Weights of a small transformer language model: 15 layers, width 96.
Each number is 128 + 24 x the weight over its row's rms, rounded and kept within 0 to 255. Layers, rows and columns count from 0. Numbers have three digits each. The size before them is the row's rms in percent of the matrix's.

# down: layer 7 MLP down (transposed), 320x96, rms 0.261, rows 193-319, columns 48-95
# up: layer 7 MLP up, 320x96, rms 0.252, rows 194-319, columns 48-95
down193 080:149112187117111135161139100138120153150105084133081102096138104192167167106122105128108120115148105138147111184111134146108075130117131171138101
up194 105:085120124113088160150153128119163207100158162117149142069126097089144127131132112122101153144123093141118127141122135146153131139141145129116086
down194 125:112135166194186165134164071142166167148121154112106099110126088134132139133124124137125111169139137114080144106109150139177108101131126109071154
up195 107:100112093154100137120145122130134103094133102148117119146133164115131171127127116157145137093098122109149132164166119111134152135150124153119179
down195 092:139147164133154124121124135091132153116138120115143111125111147128157112176137144148100137165121108118081129138149114158170101108175151108095087
up196 086:153159104139081132116134128133107153102130115123104133082102150154119148109146149131160146107126083114129133158131103124126098116129111144114134
down196 066:132117177116117114155119135165134097108131096088106104155145117124150113134148107090132142117064126099193156166092141164173157152146141146137101
up197 138:094143182128127076101116117142134149142163094132117108137117107102107121109100119114106103152134158135180117139161129131145140127153091144145178
down197 135:154120132100155087184136124126123096092122113102124116101113146114128157115136153103117146119089112090099138086091137137112133110124169111102110
up198 082:128091114114138134135123131118121111132179113144099110085133133073080095179123158128111128144083135141132139118171145139110115120091088145139120
down198 068:153108118143103151136155152162098107109073096133151121115157131151194106130105104165114117111094128138109118134173132135145124130146141135116148
up199 083:156182136117121131146114123123116098134175089142172158146072160136114119110123101105124152129143128088082158132123185108140145145137138130129153
down199 091:115092140080126108115148131124118118118070132128144126128138135147147170170075112109143112100147138112127136128095122153128135137078143143174111
up200 086:118124137133167110167124120100128127129080173162101126083110154088148120157109137151151104126130121059154139111117100131116102096143102142126136
down200 079:122149141130151140147128136122102125085148175175114161147110159118110117142175106141133103074128127129124146103100121112090130125091091147103144
up201 092:151131147126118147109079119139099060100102169108125111125102122145137109147128144124160101163162154112095115182148101143145108132131153166136142
down201 095:170125177100139085128116156177148118138078101132138120113148109140152159085116120104173154166131131112114132146180113155153092114145114127109113
up202 103:137159112119109106123137117140099127134131154117152117153111130193129141133149137126110133160135110112116188131132151178127095119111123096139119
down202 099:140136115137136126118081107145131149105139137128146129108099130110097120063160138134130138121110143081121123109111126110133130099114116163126123
up203 092:164131175116116134119087126150077143105154140112148112140107121107148131134152113139102076124142107083125101129127143141144113100120132157131120
down203 096:120114110170136108134163170165116122121170120159150101175131132136106151136148151069201137141143138120097139120124112160140121094136120150117156
up204 086:116134124132111138168140116122124113100161140183156161101125173157089147159118152137105108115114142106129149182132152183103107149085108135120088
down204 084:138159135141122127129140159137115141127077118110122161103175185166133128159115116108118143138128153154123148146147137123152122165136125097167151
up205 090:129119123178120101135155124119168092131164111154103119088141105099128154134102142144128122144148088079154085160115166102146089127148133147133125
down205 070:179098135109165146146133099130127104078105089134081130171133135139115135112108130121143141108094133099119154119131070143140158136141117157130127
up206 081:138177110109112143105150205169158141143070144163153111130120090109101143094163161147132151140154166113119122094137117170127124116161132095116068
down206 082:103165106152107122123108089119121147138097141115135154133116122144136151177148133078148124126152124136153124127120179077099121108094126190146173
up207 108:164103122113157095121112122132044136167136119127138129154131108119103107165153087085133170160128137114119127131141125119153155125175120121148106
down207 128:103107059127101117193120120129124154149159114178143128133094082099130154135113157145154115107118129113133139109127116090164145059127106155118118
up208 092:119141080117137099164142145137185139123119119100158107151123147159143089122118103144136101170167111132123106097073082128116126140133135119140113
down208 081:100161132142137125113155121104164153138135146094096158077139074142130176099112104133124108149135111141098122088131146137147124132103095136124185
up209 102:143114105134112129136131126090140140126155186162101146138143101107130099151141127137135141124148108152095115168130128156131123185126122140104158
down209 108:120139111100133110168080142076126081125132138117122158154103131125079120120149113158153097107094130117125130105103098098094132168112106136167153
up210 137:124115165095136168159137128130128095111154142117156098081147075099107116130082166073129163140159131104116137150127124141138125157110141128116184
down210 136:146146125158097112115117121106178151128179153138145099128138114146129157136124132161085147140136074104102129113145119131122124129140131129141172
up211 080:119143140098127100144139167098147111176109077097120185140125108161113134127085092093129139138115147115128101115074125131133082133123143105117117
down211 063:151139135111134150135102111131125123099123107115148095137132153166144143119144097143137103128109132101143117125166113142154139152122108119134090
up212 127:111144135122127109136099124119123121154128136136133128135142121130138143110127124136139087163154105174129056119132146136150149110144092175117113
down212 162:132106107143113135132152135150124131109131112118125128134111133120104114132122100125122179114100155073142181130123114134126117142129155084147148
up213 086:142111159106115132113109088152133139146124137192119117135150087112063125104123178114152100134120171150118165090135147118128113117152142173129131
down213 084:114171116152171132093123138156144152142102115101151118090117131162155113153151072076141145136159131119129124125165170121099124157129137153115184
up214 089:151134107126128182143142129092119180142135135144147134170103105119146171139153153132103119138149105075171100098129118102151099091135107135114124
down214 065:138109183106151126166102106159141079099122115096103097137141112138126141127153100151134128132073127134141170154147104144139104158122123119120128
up215 087:087133122110113143130133086093085126114117123162147125103069130139133162158159167101113131150133111137143124088177123172135134137159118163114121
down215 064:156090173125146144139101126166156106082096141105106125150174121115151121089117091149132111106111136116131155152103098126160124134092161143124144
up216 083:105110123089150086171121119150160180123133155110149103122098136125106101106150111145108120110120091118154135128140089111115134137156166115127114
down216 098:099164155147146130103146101146152154126133110112137130116154151115170167130129159110164157130186123113105119113097159149137090112119119151124165
up217 090:114145082134113148129153157122166127132103119180119147149095102130133079129126111127136172101147101105112135133128084153169147136131103114131105
down217 091:107143163096185150116121133132180133153129119066150082138104128181141145085126147146103088150164134108146096143148132121105133123086132122167121
up218 091:082115136139130128122148112134143119149096125105136166110123136103136145144112133137127072127101156097103125150111071132133120092143118143128159
down218 066:127114120126113161147135103155144103118090139079143134147160112168141126125143109169135112126100120170135147143127085137171131124127152117116131
up219 097:137146161157136124088156138092142130125129137159117143078133110119142170110125133075126139157119086133117114130104138155153143107171126120136120
down219 082:138111153138118139118130105141146133163079075098117127137090187147136150113107097106108085132182119174141150158103157161158147140143135093140119
up220 117:170099174128114142150109172113114141094130132147112113101100114135139120133149127120118134101158105087137106131111160127143164172145156128100151
down220 109:103131067112159100163142145107120138088113079107147178130135126138144110127136087120142098125169117114182121119109098152104138125120125119174125
up221 088:111092123132123115109125157129152110160144151133112163164167123099147118151116142107125111135128148087084076131134103136083148133136140135133110
down221 071:098129132145133148141152105161138154098107139138117101149102131148100125153165102131139137108117105167172170123133113114154128143101105127158147
up222 140:148125131123115176097117157120072140116126155156104101140140120132131122130120151100120161111138102129111127139116152136177169111102155160158092
down222 142:127149120116161125113104175120117132150093138094131150146122159154151142089117108084077132073149171113154119156158127140095097135165134111107112
up223 094:152095089125127090091111140151118115131134124149148130137174150147185134103099093124146088089120103140130146138101123167166141154122132115105124
down223 099:104140160138117122079103126129106099087123110180136166173137148127101108093202134142131107132141145110150115121091092119137155103101105133124176
up224 109:140074119140114106115130172110122065150134161135105186128116165153111161142094126157153122157123125141113083125176156125117104126108136136126128
down224 104:119113120121163131135133154127141148169154126093117138111155153098186143130082103161073111141107128140113132118151119123124140096113134115119103
up225 123:150124137119125117109139133097158137110142125148069115111125137103135133134121166136093130136129159118088094161196114165145167103123133118151098
down225 122:107121119129114131082167156094177145098122124098083094166112142119172139104127172124099150140140125142115108163118131154132130117085149144166110
up226 087:144146064109133138145105118076098134134127095191129109147097154145132127134131117141083125106145145122139126150147141103123147127129136126089082
down226 064:136091133124141134159131121148127120071094154074119132137142130124127150113138103137151131128080146143141159135130127181171156132100125120110136
up227 124:125140157129105077125151099145099136120138105105087101103135090125144118122112146113085127143126149127150102120155113116152121148143150167140155
down227 141:148146137137110131123159119098160127161075137131117123098126123129134188172090169113142128114153121130145122140124092106150119139077128115135134
up228 099:148135140113144060122112140144108109115132129119136121148089109095111083135120135138141175119095148076136162114122127127132113168140104138176124
down228 103:096117118129153166136149109132135108113172137171144102141098118077161084125116171140141107155087123156110097112078085122127097079154123105148121
up229 112:136103133149117092118176154149150110130140132100095156100128140139095132125159133145126139097116205152132105121145187130171134152209145118127122
down229 115:140127124100068188193122156174127090138121086115098151127162133100131137131132111104124081164105125151134097128135148089126129130143106167093143
up230 114:132104124108108095146162113135152061185131165109135160128140139115134139133114115107152149056114168098118112152094088124167167171130116121153114
down230 103:158163189179129109155122102119102079131094141132124149072181114097184129124146131136108151120114135159112123124110151076152124159087168118106148
up231 120:095155164097112155095162136142122134135093159099105146127103120145133104143165117137121121120131125149126094139132177148145129141133076207147127
down231 104:116131104129138167182115130078126126107111104146136130113165112138146130161115121101108138142092148119128140123136123112134132157139132115125163
up232 086:115116129102108119144116129138138138125109133127163111120195078113099131143112170162138160154095093122102079101133123113148143115175169144119117
down232 078:155164129116131150082131100152151145125122139132185189115135124126122155131121119105074143141141159155174154131137139106128134106159115153104160
up233 101:145125140157078099154118118094132111134152136117153145128150129108097115150138131153118103161166120120141106125134169108148147120163130110067129
down233 087:125157058133134153140161121159106133168106119161102143139160141144145119132088128097117143126121147133090154132123121107148125101162125061129096
up234 087:098130130155102133146099147109170102122115153118103105101110149108118058131118139178104178124122087128142085113109106116131118139098149113128107
down234 082:110110111136128161125096139126115131155095130114118111111170137086129101162107150145110181123149108138135088136103110092122116120094161099102117
up235 134:141108124126099111158135146138059145154121141125092161069121144151142120127096127120136139128175147100129140191135144083183164109164105122109148
down235 159:174160101123102139167102107096120117120149107112080108178139115125136103124096139123125107108114151092163134117115111109099130108114111178125132
up236 102:170108122159115100107156112111141138144160137150123163110087155143137146139125117102141074133128152147114127097148148086083098126150152138124127
down236 089:144126087139128145095115123174122142143105114116111162102136143113164131138120131081111130152146181112140128129125166128130099125124139136114178
up237 091:164174145130129109146159127089170136149117158146159133132120121127118087178168138116132088109146139131134101124118147106106154101118164113097126
down237 090:153130088104135172122098094143102172155132125103131145130166150135130140157127135118124119131107118114133134139100168116098099159110091090138155
up238 083:097192085125111131177114112121138069110144093061108126131125147135147112105121155094133131107150122135153122072125128146126135154117156116150141
down238 087:149118096136115093098184114103087145143137106127142107127125112116128062175149161137123151123133130118107110091091127113141138131141145095123124
up239 077:131081116158131125105128151093097127095138154139104163136138148114130113130163161085096167130131113126163161117132144142150091144120109125109101
down239 090:117170154118123127153148119139136107145140099147140115108093116138117147122099108168137119122136122126077087123134135105098171107134146132151121
up240 143:120106111122097086134152175143100113138100140115144169148153136148122131124165143144128154144130127128118101161156156093171147115173151113087144
down240 144:102135153133133138118131080122140165132135094116084170083112133129168126134128132157137163134142119193122101141132158121159121096136108070152088
up241 093:153151112131135150119162131148097141145196117158099111161107121143107115193121094117111149130124146154088132142137120116146123146116080114129084
down241 090:133114153130123129146135122138096132103098112128106127078179131115168151110164109140080160140123129145151106101130173117155104112093124158112130
up242 077:103126146128141167128172139094125141094123172131141140113137173196139154099127149157145134084128147097114123122156083086152095110123144102145110
down242 077:124086120165121134088127138164138117185119096118128150133098110114152138133141113133134159156119116134106106127127162136103101118166163149133180
up243 108:106102124117146112086153151135159111105120103180110141157096121127146127085124180117156138164140099128107141129137091149140144134133171095105121
down243 116:104109105119167152158117098169105118117106102132141122061137079105173133148152148110113138119118149144107146139106133120156150138150158113125162
up244 094:092168107123131119124145122145134118106111142169098153128140116134125132178117113143158137104114155131114155116149086155129144166140127113153142
down244 094:125121159121127119138138150116179107116145147096153153100121088080132108116144131159126144155134128084143107120146164119142144109123176150116135
up245 094:108130106128122147169126115139151152137187159095085102174135105163118136112154137123127109116165122122177156140142145155106112117150174151147123
down245 109:133122108144098161192132119093105155121108147069104144136129116138090180142113141166115152132108130131120128089119108135155143107127140110123106
up246 111:128092162063152126099140136117145128108101109137158126144094173128112120143090151120146115097177125138144087123115149144103087137132158136197139
down246 131:103110116148151125118120115119160167137163146127135129154141144133074094140128072109139125171089151144127121122115096143130140124149116133119094
up247 082:141134134140126141127127140112123141112136137115156136112098146140108123119127164110040162141153128097135116104084128167121153112169121093117107
down247 085:102155143139112183133099092136137079159125134127123145094161135107116126154114112154158114139126145148151134117191145096141081122109135119123178
up248 091:157139104097121129127133089137133156121146142134139112126144090106150072092108128178124159095096146146123132106119080132131124127170088110130105
down248 099:107113076158077092138127141119116122160102140108103192103115131143091129156137135116135115166117129166109117133127196133109144117117144140092160
up249 093:132178185156122134126164129133113180135118143111158116133145108148128060085127189121112124126131116104078142110114155127182128120106132107114128
down249 106:120120106137133110140151110132121110129144143153095128101073159138095126184188129150146123146102130120100147136125132100048134117115142132142116
up250 118:139111107127118149160170144117121176088096122141125114117107125146113123111120156110129100123102123109127094126122155131108084148142112134142114
down250 110:146131155137084126120113116106141153067072167133086173115126170126100100109113110123085150124105160164154119155132146114110125112102105167122110
up251 106:114128131148127108114100112134128099122138132120101102143173117144109082107057101139163177120157124145124120101111137130134141131138144086118108
down251 107:125145101177114137126137133146155133135105146130126121115106094178176176101095145120131111149148070069123123138136136135193115171151142183097112
up252 098:137113116136082109148160102138113114120097145119146118157130140135134113133094118175118118153115108082113123124126149132119153089135106139115114
down252 110:143129098140122118118134173123106140115140110154112127100151116138165120082085153152103134146144129110130084100149191133199122086135126129101144
up253 084:145143120051149107134128180119106121119099120119111108160160102195129146138105117143152180124127136112150091089141147106108133159111146120115119
down253 075:116140146135164145125093096151156113143133150101125106081184166095161150088134123125131125127190122146150160136138157129119137080144134103142122
up254 097:125158117149150116118126117092100133143138176167119131115086177122102074139168114144134152150152150149107153163157079139137114112116134107099069
down254 080:127096139155154155144100102140138082115093133187107118143155104110165111131096136147124139159130130127115118119069141158161144108116095094101127
up255 079:109123155143141075147187094096155117167113178135153133147130150092102105105092104158109092155132113127148173160090131118130142089126129100139124
down255 063:139141128108120176171105117162117121099092107077120104119132121135157202141169116122164127119111148096116141115165118161139124176108128120090150
up256 101:078177161154141126100100116138117102126142118150139111172102146125136147105122145139103144141126097137090136133100152148159080112175112078120147
down256 100:163130163096132103142099151127125133077123127105120120124178107115117135140135111122122120127170145133096107129171102140117121123122132149145065
up257 131:161179111106134131122117131151108108110148130123114121144070100116117132167142105066103113119151128129121133152104096127178160169163116109123139
down257 150:153107121139126094108106129099160138114110165154135126086088111089132142121132116095144144136111163154145122112136121136093145149084122187119092
up258 105:126145141142186132162112129184153116108169126124121101147130122139107168098153152101109103099139114119153107125128097133144114114135128132129172
down258 095:149130116098152094140110145082090116131088119156142103112091114142109107161130161140147165143091147118084069122160135109123116136124113105119167
up259 078:125107110103123147135134095154149124086132143083154143143153123159120108165095146113152087133140125094130134112122104109069158163110137110159125
down259 071:136148132121130121142140085082130160056124094131127110134105116128171090094136141126139129126132169143128152136089111176144137121167125106080123
up260 106:114137102093142140129155095125150139116117082108104094154136166128138156158113139115148120104149100095093125105168112092126139137135129135116118
down260 121:135111162092153169148134127138108132158149116097083127150141111143109141135156117135102104103176132133132153110124127136165121146138104126097113
up261 097:153147107113116139106138110092130113106140139132128149125070120126112113179119135162144158138148083106134123131155154160112125117132158074173134
down261 090:137133144166166143161109109166151166148147146084110096112137090135160143116149096141107100123145141150112148116143103120146125132160088123137155
up262 098:127126131128157104160130148125140128132146130139112156168141097122102096100122084141100147159106147130137146141100141121128103169116160116147122
down262 071:183110170130154151137129136155148138090078138096140122156129128155136132098134085159137130105092138155113145136130090158141115145107144117126133
up263 102:112118142159116137154179118111095122170107124151099129122079116129114167108102129099074175150172140129150155114103143158142107095128121098164111
down263 085:114103099112108127111084158086137104091125129098147123173155142145143076148128099125098090121137146116175139129145081115083130181149147118116200
up264 095:087109122111156131095143128158149133098147137143146113157145146128113137114126114176168144109144057155083061127129148145114107132184081136128160
down264 086:141161099118151146120088114111122129144144092145114138085140134115122158153110189176111123114159114139141163127078105101107153122152100149152102
up265 102:145070151125095139115116176187119087129086127126150163100134149147083113105155129144146131109122144135126099164154167106142126113118065143115128
down265 091:137133139153138125085107123145087112176098095144132117139144128122099139134153144129168075124173103158092126084117169089142113100109108124129104
up266 133:089104170109120101143123149083187130104117124130127142117120134172096111158116157105122138147119148118131132119154133129139111161164097093095135
down266 112:115091112094150158108080109103092155159134117095104087125145144126155162117130120134113120111163163174150123159112109135129112126117138133116143
up267 082:163126171153106143115154167129145097127135141087128117099165127108150132084160102166097139168169105141096150106111142086146140112137165146150141
down267 072:118129117125131128169129131138151119138142100119112096133122121125148106144165116105122137112133163138086126111145121137088125140123121101128145
up268 096:120094171110111126166104108140134143187156098113138121144157109146158136127138120153110124117114105136137140147137132140157156158141123135108132
down268 115:105077126140111149132146118145126130171103103133139174123107153157129108125119112111133130137132096197145084162098181127141144144135116137085139
up269 094:117123130115116140083145127085096111114132123115127063153125175125076120186108135136107126141130126138133118128144151129105119145058143132132132
down269 110:122142143152143155133142122133138173145096114142111185130109108104118122085148130112148145103111099141121126126093096119157187118205104136074135
up270 084:152132118136134099103109149157130097132164126159113133096145111105126136149125124122163117146133108089110088104117142114135108118103145108129127
down270 062:152118125149105142124135118183157099069127130085140085129169124112151156093142108161124093138128139117137140131139125118148130146149147142139152
up271 092:158121099123131134115155125109142125108104141120150155163166101154137097123120143122114127155133097155086139096133136111120110087103117093173092
down271 085:159146151122116112167151142186128136138140135108099095082082146108140169113144111107146135128153146115174153131114145115149132093162156126106140
up272 110:135047140139137110157116119123154159128141090105129117145137132124099093144149177153137095172169119135139123135095131124149148148112100162111130
down272 130:102080072130135169129160124137164127150125081106104095131141154101118137119152121139128128162142134147112147159190162077146116087110132154126134
up273 091:116118099121113112147124127106099131108106079139134179139129148162168159136165133101155143113096165131115128121092107151109133100126105099137119
down273 085:115178114140097131114116117119117191119139150104126122080093151092185190100142161124113144133134119129118123127135152106139083132119108107130131
up274 101:120112081097130144096166103193132130122167173142133107160118096127102080129131119127160112135071123143123132133120078167117120163189141144156151
down274 096:150172158145118142161136125119131139154159154098117149123160129112069143124151100107068128134140091139112131154161144132126157116113099174077083
up275 126:158144126125086138143150110131133147071177110153106114162095068122108100161092114128126147111150140129110148179158135179109138146139116107119126
down275 131:117117152085145104166158122108097106106123119119104129117119111133100122183141103095145122143085146155118156142101094107098129137111168166148104
up276 117:107119129165106133127130166171092118100149118147156088166155111111109106146175126125137130136131117104114150162134098149132155152144116151100113
down276 127:118135071179131069123117150147120157118137103138119129156166091151109117124155084092116139130124135105129122157117143160120126132089130109102133
up277 104:118143098092083136130112122129139126111141130151116106123081129136113094111142185162112110159115136149147082142098143158133122120177125160140142
down277 091:152110191173127131138164119119135131126109131125142125109164142113075135132123085137121144140127096108105129123166149119095147148079143131084108
up278 084:133105095153130113145108086109149148131113152091092190135160128131105116136121142127139102153151127091070157189122134102112150102121125097117101
down278 064:146104178128143142170130136162157143103092117114113081121177145145155133120124082111161137103083142140133130141161102159139163116142108134126117
up279 129:131115138097099082136145145147114079153142092129079176122110126119118134183138145110148094121134115136134131107131116189166135100149121091148097
down279 127:115143132137155143104115110139157126151119142160091161157124159153143135142092152131142161123131101145090083108095141151183129127146127131135085
up280 087:131138126132111142133111140136116070121141068154122146106125102133140127125170137129127153098101098138127113120122141121145100152161154179105142
down280 062:163112154119164137159131108150140107094095122094134101174151150125118124093151113161163119090108131159137165149128129134165146170128105113108122
up281 105:134144137137122124126166120143181126127072163144172105081146143108143088151092140136112103158164150162118137135124162133121127126141163137095134
down281 103:107116154147095096131111146132107147145149136119058154181117144155119126066117130166124116118122128080131104127151128127139104134139096126123108
up282 096:107122138109134139152152118152118094122115121126135131131127132083117087105111157113117130123149125144103115182124145159136154136147154105145154
down282 128:126112141121149171129128091128114161139143101126091147139082087165150124129115120166159152150085130115076126129128092111112091130143103118121162
up283 100:124130137116170082151118140113160120158152149087114102121132099156129132102112135104163120104201097155167103140101111108154132127137096127179169
down283 110:142125176115152109157115140133138104179116119084109122154130147133164155115150149133137135076119099169150106115091126118172164108159128110112155
up284 095:162120153083081137166122154154087144119119103107118121092140131120113105156123130116117149133121153160122092133154126131128145085171115151108165
down284 099:108129148102150144152115159092141159128138115154135135128114063076138111143126106164108155164126107107166167119111158093128094112095153087152157
up285 101:136148130118112149139130131099107134106103150163138115104154156089129106127177083174123079124118170119153108157116158139137139111188137115122095
down285 114:104109107121183157135126194113147153105085123092147110122122111080173130130116146154081114122142101142135117098117128152146152112124104141155108
up286 116:137128066117145151143139144110145128141122105144134116172142156108117143106098130111104114097119054116112123141156133137180091106158144112142138
down286 115:137152144135133123059106109137109112120133130133083121121147156122116168152106134156151137085162095153184113147108121124103111126119128157141116
up287 093:141139131115133112154134146179103092167127052106106127155135107114118120117148115101171106097143146131085146099102135131149115148142132070153162
down287 079:152118168118146106158177176134084136111059120111132120115129132150116082137107117099085144118103166136059126142138125118127106125163138116126096
up288 097:120141174096115169118133119126129127120115092125159151108092142141113164131154118130123140105129160150111142097094186162171118153154122069076100
down288 084:144114159126111099153131066109149101109122139143129169119098181164143104094117132140128145140114116146130131121142086164126150182100129072134133
up289 084:120095145106104107082132126097128126133164108143094147100109136138108091156148142114159159112148110152108157121124187133137137130122104111105096
down289 067:134103202144119144147103111152129143099129147088102121148124152149133126158155106119145124096107117168134151125140125131173154147116104119097097
up290 116:135139122113149117112171120159127082114111090094159110160134164132083048144094063147076136124141146143144123126154134127129128131117148159150148
down290 109:100143119151102125149144105107133105161178169082134162141159134133107136170120115117154125117143149193113072195097125135142126176108134158140113
up291 101:141091084154119100112108147168065157120114112184127119138114106114099143106130166137093136087149131096146130128146142184143178148140138150151131
down291 094:143121166128137155118121113126112103106165139157086153152084111126089145132133112165129111128130151104134140103122122102156099165141136146124108
up292 081:145142118164131115104091148144127106094149155143133138136167118109144093125164088112120156148090137116106188066153124106119180160152107118158094
down292 064:086092193165164159117129101161176155075135135092130111151127090093135107111120129125155151107124143154110131157138110099163151112150092111125122
up293 103:149145132115132098109184091158125099127123076121160125143103124128093160142129101150113169131144090138126142165102085133161141103097126170146146
down293 101:148147143170140132129094151104100128157126128119108133137139145171093131114086129144124122121108140123148158153122142170142138148171163163118136
up294 077:131124110141157113128106107139117154150140157132134102125117135149152114169064139149110154129071152119122126092166148155142160075124155109149049
down294 078:158118141114081137110118138128118136121153137125123159128141131088102116089155110093129128100137154152110143181109124121143140149125089107135169
up295 107:144186121146125097113171127163130152110156087120135109107113144151146143137145081107087127113126086089125128155115123147144132125139066140114131
down295 101:134129119158132136146131127153177118163135115132155085152136165123118084097080159198153087092126140146100121132104113146155122125144118154145096
up296 081:157106124126102147120144105141062122127124125145165126093122159095120084139152124146135130156156108130152157153177141140142156147126131119128085
down296 054:131080114141136142137094104155163102123091128086109145183115104131136138095144151128156111106139148156129157131163118183141099141150140121087147
up297 111:142112133132107160146153096112129078145169161118129125152122137106136116121102128136106115092174080132165125110145135126111183082113089153096128
down297 104:126091069160129130132118159077115141137114119134127096109120113107112118136129133110075112212089183117102148117121154123118115150129149139147105
up298 095:156141146126136122122141129129138164123086145151094091111177163105159144110108129160140085098081121147150123128113097118165126137162153126109115
down298 088:141108119182107116138096129157117098123085099096137118163134118150120143160136140109141070140126153116160154112106149137146134118110153120110145
up299 099:145129165114093164121107156119147137065118116093155171131152100122097138155120108129151154144085077112088113100171159160129151120128105133166105
down299 085:124139160114159118127128134117113144131144115200091099142109166106109111105134129102158137150143100107113127157144193091118144079128099112144177
up300 106:118124163125121139111144143125106144146165173137125111097153088143130124146105088139105116165132105096138138124141161180138135132119115124116118
down300 104:080099136157147163109159126154141133123110118149139149165087116111132118114142121157130169089145112120124124139143118108109171132151115139127106
up301 090:129132120062134124146121156119146158105121122129122173110122154142133111110148112173096108147121106098173142101132101135129122126123176148146026
down301 099:136145142083157110101155125137109171080124143107142147118106097082133108096112109109080162152114146126143160104145136128091143127118164145137123
up302 108:130117145172097118138132170143102120129159146133131108152121113099154128129164167131121138092159148146115163106072179123137142142127132114113076
down302 114:105092148131097115153094128101153107106188163108150137112104168096134131135116143096116107114102138133131139101146133110142119159140171114122129
up303 094:136122096133155149137126111108146109130153144118101108163118128141114115085097089109114114151132112109146083114132076119119152129144168103079114
down303 105:085147118143125119134123122145087130133168163153145171143129150071083100158126137142083112105125091153122133140158137093126113133106115121138158
up304 094:134156129145098125151114208121101160129166169162086123141118132111125090117120121119149159159148105105109126148125119110109088119106103060136081
down304 068:149100160129128129179096130131128139091086124090111128154125139149119137127140105117145107126107123152125147133141100140166155123140115113106127
up305 086:138094131132144136173103169074115109140113145111123124141099151102147121168099119139111171138141105118115143103082113145125133113131128134186103
down305 091:131158143092111122129150128114112108130155069136119107113106094161096127111134134145133127098073172154144140158111096121061079178135135137118129
up306 117:121153087122098056111124129134139131142087164150106115148116072132140117146090146153147112165165142141113137137126137151109168133147130124140129
down306 115:153145142119086123105139157064107143140157107128144104112145152107120087127136128110117140127143104128144137119147127170116110152172089144124104
up307 127:130115158111130125150095151133096123130158130145153109163151071098083162129130142141122082132128103134119068131148128146142151135159124164111134
down307 133:146111099081115110101117147136118143143122099102112155080138146102097137104124140130137099084117141063154124116106139111149164135150148153154090
up308 087:076116116109179084129133146072136119151099126117095137112129102074129153105131152099149129145143143128108145152150141160138146073164156142130154
down308 061:154102154135129172148121093152141119085101144122129155135134145178107162111139128116129109100102144179115148157113108177166126139092147095097114
up309 105:124139132135119080122174160175107137140114146095086151145154127163082146133144123097156147161110137150102119158163104128120104148159135099101141
down309 118:132116121166123125109150106093128138116095161110187134125150134138110120074095125134087117104145143114097134105163079149139186154122141133125146
up310 093:120169115177086127139133112144177122114160131122095149181091153143134115142147110142122172129143120154108115097129140113129120113153137089122149
down310 098:139077156143118128179123143147157150140142151103121167101119119163123106145157112096084125123142136171117119123117106131065131124136172156107132
up311 095:135104075133110060125127136139146124172138100126147124161144128168141103124127156108132107116097121112114122096148101111131151146132141112141156
down311 085:154137137168129107126142141119168153128116130119163108114130103101133141105122135180104069161154149144168131164141197136084110099096102130141140
up312 119:161151128125107132133131126106177147092122156138135138126120089154153127154148139119153125130159146121088184131158125124152163183144124093111152
down312 136:107129114093101133156108128113107094110129137090147120147128154181098115134184092113142114106122165111123121143133129155149143155159171104158144
up313 099:137129092115118144122140170109134150133090127114113089082126123140103130131111141137131132090118131128169120150167159184152121132117155148131116
down313 098:117116142110172154084111115134154103077104094142105174166089112134127098107173115157131129124112117106094123147139104129094163144160110157128140
up314 103:153130106112118130158133131104149087125126129126181108188148169123124113130112104118114121133131088109179130111116134122149118140105155133137138
down314 116:123123138109138129087118143147086189096139088084111112091101112134148103114109109134127131129129190119111153144151094154110147144184142136178141
up315 099:109110127146125091107130129097065111104151132126157146160122162135087163159143111138116130093102104100151119115154126143102133114135108114178138
down315 091:136153127104143118090118156144140143129173137165143107131151114059133127130080142145150100108095118121129112143107107100145115150135128114078130
up316 114:163109121125133137120140180125110115056133075135101126179092103165130132128110115099125127174111127086144143160104114169098133135167077100129142
down316 112:048103136163103153144146104111159145132123178132077132164093147131148138099096164172174129134140120122126121121134168100145113114103139135088118
up317 083:142081117123165148139131112080087116133141138161122138106133184163127140151079118099127105122096126136116153120129125097119129098101129147142128
down317 089:131156078125085189110129126170089147148094134132153151080147154167141180106132151106130131145164165133129143130075147097116114150093104123142164
up318 111:074059151126144134125139118133112093135103063087149110123130136153114122136168126136139099147144145134138117155134129130107117148156170129105137
down318 102:173117101132167123077134106107129132131147090115147113104141175153133101112119105118117147138158136148109130128150175135150147132144137125082123
up319 127:136124119128133075092129146144148102095164165097115080157176128148122121132081120137135102103112109156132148128125148158125149139130140146140155
down319 164:136122135101151110130141106129146156103150140110170072108128114151155110073125144104137148146127116109122152132127114174142129117195091125111113